config.yaml
n_layer: 14
d_model: 192
n_head: 2
n_kv_head: 1
head_dim: 64
d_mlp: 512
vocab_size: 1424
activation: "swiglu"
norm: "rmsnorm"
norm_place: "pre"
norm_eps: 1e-05
positions: "rope"
rope_base: 10000.0
rope_fraction: 1.0
qk_norm: false
attn_scale: 0.125
bias: "none"
tie_embeddings: true
parallel_block: false
extras: ["capped logits"]
init: "uniform"
init_std_qkv: 0.0292
init_std_o: 0.0
init_std_up: 0.0292
init_std_down: 0.0
optimizer: "soap_variant"
lr: 0.00631
beta1: 0.95
beta2: 0.99
weight_decay: 0.12
lr_head: 0.018
warmup_steps: 200
schedule: "wsd"
decay_fraction: 0.558
decay_shape: "linear"
final_lr_fraction: 0.0
batch_tokens: 65536
seq_len: 512
doc_mask: true
train_tokens: 199300000
steps: 3042
dataset: "wikipedia_en"
Each number is 128 + 24 x the weight over the matrix's rms, rounded and kept within 0 to 255. Layers, rows and columns count from 0. Numbers have three digits each.

# gate: layer 7 MLP gate, 512x192, rms 0.131, rows 426-447, columns 0-95
# up: layer 7 MLP up, 512x192, rms 0.133, rows 426-446, columns 0-95
# down: layer 7 MLP down (transposed), 512x192, rms 0.124, rows 426-446, columns 0-95
gate426:149109110076137119139138063178082109079123147162070133114119135151103135109148125132118178140132148151133142161125104130092128121130106166143108139112147157093118088150143114154121128088161153120115153131123113088125183085193172127155140129125141142160127089141099146121162105084131095127
up426:131188100081114161061159139152163132130137157121121155147152151125144113110128124172079160145169113147161081129150185151078122124098120106119102109175161096106109143136171134116149125147111114135166108130171186139150120099119159146164112124135138125130109124090120141131123118116144164140
down426:136172132087116120116128161119127129148128150127157119141111128100101084112124113161133107128114077105156116145154079115089136118132157109113113146136161142096090107074138137094132109176156115143185139160087142152138182136168112131127133126163135118136134143122148134100175137136146100158
gate427:115100154119119126139102116124121136157142109122120098115119091125127128174109134153120126138083118123143154159178161136167144139112111154081104163142119109137120088078104137137094110119083136130180130119134173163132101142113152144127130129105145148088142148120158143135165132127132111148
up427:149174123127116142147123109112130151120117123144134117180125152104099087095115122117124115101173117131158119140080148145123102109157141112193171108108161152140166135117133138149141157142137126130116142125111103103133106147125100147121132133167108080160100172127139060132113127137146111133
down427:127184092121083130125129087146188114085109168136102136118156116095168126156108130097151113118137110131143137126133112152117104140192120106130114105116059134107156155130158157166133151103137109190144127170099152170116131124118079112140145158116161113124118142105111123122147116087110086113
gate428:108125129103127067113142113116118085102101121119104152129141123089138171131118172092118139154136123141109141118174147116129144145159137109155132155150103117100114100115164122147161131113128151135142121130090082100126098110123132122130100137181104150121080160133123102122107128124102150107
up428:119108112172174163136157084123150111137133145092121120159122117154141074110102127116106158130124147116125131091154122113129167129129123151139122149135115104126146109150133130136157125133188125143100133147123126130116121182136115171109135138132124136132153133134140110106200173105162159135
down428:124155128129118094100161140181112138157157095099089111125131092093179085146109133113154121146126097162131151129143097157099154149187143106111151119130152164155147107115109137108137140116142146165139110133169101165104089137118110134143116186103106142085075200100108097115109148104139116107
gate429:156146102097150095119114125127107143163118134105119089108136135129153135127101122105130122128082081114141096122143120144082108143111122090140118102082129149174185096144149157086111114122133118134109147090138144113096166130147132137146152145146161141110083128103120128136145125121138124137
up429:141111142153103106155128140157147132121136088107096134068118128107171129131123103105150148115166159156151130169100128105102149131145129157125152129124103155146105080122155095124081165117131154116079130139085124126190098162099131134104158099115160092109108116159119123131148166131127102132
down429:126076147108139065146140138133122150147142121128134160107128143167135156053110101094124112115122118103128147134072139133130127103154147144118155158134103085159117136132140115164143133128112124147150099153131085120144115099110080153109121113103161107102128135110091148137132133086107136150
gate430:137158103113116154181093073143122145143115164153131102148109103107128113092110142167152128101189125164114113170089159093114109149135137123171102113139131122123124113131144127117139132124123165102116109162115080155136118129103142133104123147127112138158112119121107130152176133112164116126
up430:128137136090093131127116100119131144117161128124142121110118144121121155122119121140125125127118162149107180097103115138057076160120094140138141163148199126138127068117141122118158121115105124115175114121151123182124139098120128151121150124126132110164127102148106106179126130164153136105
down430:123135077124127079153169142144121126147100100093161147098140112154141133144150154123148128104126115148116169125058117163095106143127131118123169126187151169156123093126135145133125176149094092136118125116157143088132133154138154154073162143166104125101133138101170135118171126128113092147
gate431:157098132112147125106134138081137122137102138159121182135090158095111124136144118154176106095102120139121132136139108117142130129087138142178111151116090191156139144114115122152148081136155172141138167118138115134154117125084123141118124086135203100144131147091154119093111116118141105117
up431:127115110162155111123143146105134105120151086091111141098109112152110083117129134082129129088068147130167121092108115111165117118146147078093120106117131134137104119114167137120151116164150154068146150153110146120120104110136132095137138116160055137149143109116132139143127111135113106132
down431:155130111096117180164093135087094126107133080128190114089114120107084116137107138138080114127137139123124147113143090143126113098111133121099138135073125103142101177119134136095125120099154139128125119153086145116122157130113115137131096157135115101133101100120115126094127090134101102154
gate432:149124114116094144136115119118104170136096136127078128112163185083105160104105112111125132087115153126137184175108112163171119120092146122113148115112111159123046145114145150163101130144139097133137137134146141138116111118126160104141115131142137078141151098139154172171173160158137081093
up432:130125133153147138137150098152139128128136116120133107162155085131117126146096141075077110133109109134108128110136145106143117101139144145125159149138144166133130142097136156150134107090091148089107134155134156149126171108099115134105096175173156173115088169153123139107150094131144123149
down432:124183157116133125142120133094131118112094162100150142141140131150108137160146151128133137141123145101120107082135140130125089127123082144163192144115130128118159130132132114132120097134128134132132130125129191142140152118129142116158117109137127143157165125113147105135151099096092104136
gate433:121122142126121103089118134121118132118167101091129117100174126136132134162124150140137111105151159115124134180138101118124132109076177170133143114139109126192138118163128108206111148140107108141132148127119118154131150130152136167152156101141126071136114092153119117111138116134109143136
up433:148124129161057125152152133137066117135162140116071111100166076162170129163171134105165142138117140117178187145116111116090132121086157162136132095135099147148123131096148127130131155097117096064141110119135130166144175157140122102115096177158135129096116099115097096116124097156179112146
down433:122110129099125084139211126167109141155122064120141164131097104158127130167147125143112142106118096119152107131054126136127091173145170153120114096144136084124121140165190110154096082117112087115130086134166113098125159092114133098083147149150140149107115171087119115132134170125137137127
gate434:119100141094121105166085142118138160133097118132106175139136139128135170177136085130113118103090102125133122148116161134154125118130118156141118132129106125181152165150143147130137116147140164141055120106134167163142108150137119097130101117153107133144143102102176128138110140108189141133
up434:124168149126129190122103138122169151160089125118151147138129152109125132097159124112141123102106115116138094104103113112154124160101112123111093121138147138125097087130101093136116150122152135129146112140094121099075151123110132145160118122112094166126155136133103151139121104134134097087
down434:099124156133146085118135120105140127151160142121097157130114178148140139182136164097126110105109158086106121135158131141119107108148113132143115156134119144133122112127118108135128076129103127125136133132108123082121109099132099117127135119143174138100115126083159152137112145124190152104
gate435:176156154107127122122111134117100114120118127162149135096088088127174094104117116146142141124107172183131167105125109127143133142114144139119112164113138115141122154105099126151156115105128143117149132152145086126101161142074151152172107112115134113087154122160159119118085160121151157119
up435:137164171124151139125110143110097091156119110145176136098110149105113118099125093114147151093125129146124137118121134135110129118104133110138133116144089120111090099107090139110125159094107103150100149143128090157143133147124137169141133094165103127123105053086129114154133118135144159117
down435:092134134156147141144038142124135192109132118150140109145162145135141111094100098101131154151127129176119132117105151153131138105130159106144109140153113094157137141126133110134150103080125095115163127125121122117103125121088165102165085100117093149114113118089143098159107159126170115110
gate436:133115174143114137123136113126118160125108133133112095133127107103126148152146118152078098135143165147130154128128118132148131169170151144106121094093126121154139123136140131096142146155121151142134123127127131157125110135084140174103123103113122130117143123117129138133106130120123120149
up436:129121091126121144152106109069113132133117128118118120136103184143134090125092116144130188088135098122121126102117121106122100096102118081156158131133136132124122182144134128157135110106128099122122141144127101119108127140174120127130139115152163134128109128150119152154168125140109137125
down436:154127102125150138124123110124131120127110155149113133112094117117181149140125119141163153109117066107127105144132110112088149126104108131175117141146119112114097138151120140154172124122135117100130125093154138125160157137160142098157126146147143129146134136134097109118132113143136142087
gate437:119114146162165133153136122169102151161119140099105116113140177140145170153151098135118101122177192156126104156173115129141067088143147124066162136193119144108138144132136091120112138151181120142162141105141147082107177098131133113139150107141134138153124165124115122143137114127117138156
up437:125111158123135169155136086118117151155111083131096177135115169138115141128148172121100105149137163139104143123145141160111135185148149146122128087125106156119143165191132150136105117100152120104184147172102124131151105109165169126135148153161098173175111141123126104096158118160112118149
down437:134118177148163118115096107132120102157126128169080145117179130128153144173086146103109137169130165083149171121093113141093118163149102121128102125137158123065097147134123120104112137143136130095165123159147154082166149101161137155116088160105112117111137076105097075133141100116120131129
gate438:123160191150153106134117159098100159081110136121154162128133117112157134109080090099118136124142142101110125126134110179147179155152145135105104126133111146133107131180124139169170149151096156119103127182147141124117143148142158114110130107143081104107119164109104115139124167161119124099
up438:118139130145126132154129123129131115208146166133148155093174119142114125108161170099183158122112139131126131133171169121121131122159069134162161085141106112106136108153139067102135118175117156166122133082163144098157114172081080135109091194101147143149077131144145149125132160131152181136
down438:069104156125131107153155157130100123134158150075084179120163147122157132129129131144099057155146132152122105130133130125156164183097147136131161108157107114168187149113123119087176129113083089160105107126111112095151102105188091138147098118130148136133154081138172092092157113125129125124
gate439:097125091111113118182093130127134140123143125114123075140162124160176146165146121095111129129146123152132133105130119120089108121109110106142184100140109133106119103097161137113139126082121088085127119083111107138118166165117152121155084125143092095121148146130164142150122106089110157154
up439:123160121141140134147106120133149094123106131155143091142112156169127130138155124113119108179126134157110128112097102116061101155153129124134151133151109088090139127135140139157127173146105088091102154107129158120103142152162121097125140093121140138162123142129115141112148146095177120142
down439:123123111135094108124164120101106121121141143141117139095116149084127121099137113170089142146127146136135121137100105144116156127157133142148099135144093145173094168152110150154120138141107124150114134141131146123101089142133100164117172128158135123147102153163105169119111114141169071151
gate440:126168126120125119148156110143141092112142117105118125119095117092104120079140144133141110113145144157127121150117120131131134164099111102112127118118122132112140115117139159149107150122105144128102133134126145150108112160124126127151129162152130120124135144098157116166128111158118145172
up440:114069124130112141124104145095127155108164122141123126135113134146155154191079122162130142125103090093092145118117132108103137127104142133173140122112155134135127149130098120133144120136115135119096129145125114051134109115113190096110101131135106128164120109156113115114140116110114158089
down440:166107153132098144113112123121094113119092135119152153145087102175116125126144095119065119135147089105131148120118141134129079154157112106122126082133136094173136103108091127141053106103154109174120114150105129110113151118195147129135114105109102119166133102158094113131076140113156146131
gate441:152161123110177155101159149120091118184130149168116140148147149159147083138135140083117105160158132155134131128093108123072129110157104115076165115131116129106100130128172149127144117142121095131096106142164119153089102151156131150122146155112141121120154131121078102141169153124106163124
up441:148166096159121133106113118138128148142114143141085176156145115111135126140097120132114137144077133116099118137122124138129138130168124094159143098135079132137108120122145154120080182106099100132124127092118163152154119130083129124143143146105120091128113132106149133149116163123082124096
down441:074093115138121100165110087116101143130095085097120126102140155153152112107155116119114116155136150162111131135127120136134122109119119170114115141104138195127094146135090152167109146128136128139130106106063133097135170125139134134173089144144137111105089101134078119122141142158148110136
gate442:121155145106111171081102131178120109155166089176136115139080147158129088161142137118149136140127143124100165172146110159142115125090151133084135154157139119121154130127137112125112148106117131155153143124141190181172110126142154135134125135078073142109092081093107150161138098151171160139
up442:129102120178146076143127107107110140102108142063131113134111139122134155142125124097150129140149143156148154106140131088091118129154103146129099167123116117142116129137133126160123131118135145121090150146136092094125131143095128114104125092108162089099147154153133129111178110096100103168
down442:139121143107136154099173130130117149149076087100129175118137128136100123093186127139105117108108133145138170085167115088152154142142114127130113126149110103146119200182128129161137118102121169125078136155141093150194162121084120122148105142108123081135144120083121125116114092106147131102
gate443:122108141130149111143083139118133141149115163107159176143162129086157135118102144110161114114162147139106077148123134159148091130139107096138111110133166140102125097086157143149088164108131179144101166163115108091125117137126146131166113159124133139089153134108158141092122134135149100134
up443:130159111105117168145165104142102111115166114099105149180113127141091127143105144150178119159177151124127111152101122074102141131128148120139083140126103092146131115127139177069164111160140099128147128082150117173179125119137122124169147150120124122143153134147107188133072104112125128116
down443:195080120134128118122116113105093140109164114132130114137131141086139127085086109138068136129159115140189128127106139124140079130153112124118114139116096097161116154127058165107135149136139107145116178108106178158136133066138155122102176118118108129154150106137147141156168140143140155131
gate444:073107105088148100145110144132127107132144159135151134141096115130143155146124077102136154141126124108108101121127188130091123190126105137118082099131094124112133148172131124113122113113083135115104158134083124107127107167134144122111140113110148148131147109108092160110109140163171120093
up444:129109121071147132109124095104134115135157170152126137147119117134177133119161089125085155159140140142141155146130158128064147130129092124120093079161119142117107159140150154143132141149155137118129117112152100082085089142111137149135098155081154122117109090172123119115129116154115155095
down444:110137146127133161153118126152140193082117076126149140115135146156111139125119144148165109112136125098142099111126107126134113101068126109122093173118127127155124141149091117120122134139088134148105127142134149115085091165133080110154152131124138115120154133111101144128100080144144113150
gate445:129169064113110102112117143130138141111160152105083110125144162166139158130150150164147143168126108103112082132152117122103142139130090131134099080123113135103121110134131109083081117124094141148136099178113093110161171101131139151145120153125108165103120138126091120095145113132121112071
up445:093092133159132149135127072111167112112133160163151127161126097131166132168144136138109123128150104115112140093119132129116128141126112102125133117135128137133130132111119150156179114097140101152118144134119141152086100142129119130125144124107127141124118138106103126113095145128151122172
down445:110108161158130177133126145121102114106110128158119145113149140101125113158194150147122084150165128142108127101165168146112072157106131118155125099142206126132143077078111142161167125122107136131108148136090094116113148118141152119157145152132107149107082142140131121115109127150120157085
gate446:134109110087133132167123152124128116140130119129088132106121143092162087106125153188113132083135089147094126162127115120131134136123114114089108125130101117116113111164125136136121115131090114103161130133148158088150129135114127132157145145123138146094123125122131113124122114116106069132
up446:155096110118121143173133169117128137099106133121164082171122129141137081116153154071102121182197154169162110140138132102137173143143117098148104131133126126136119104120099092126098109108163152135123141160072108135164173122139080113114132116123109139138115083148150110115117131143134143141
down446:127084113139144144149139157147124146136127116108171138174136125144060139099188124067132188148151129119111111145142161155121117126133129137176166102189148146153089159137154117169111142144141109118067144104109089102131108108142101113131100093128076097118107136146147153145129094142143140094
gate447:113147133117141065149113106161127098125128178155137086140147128114177164112123147102149117096133129108115114078147120135133111144126124143128098144108179132130129138084134135144122144117127116117168107132127189129108170110109115113138139100136079136143140124098130141104161131114116113148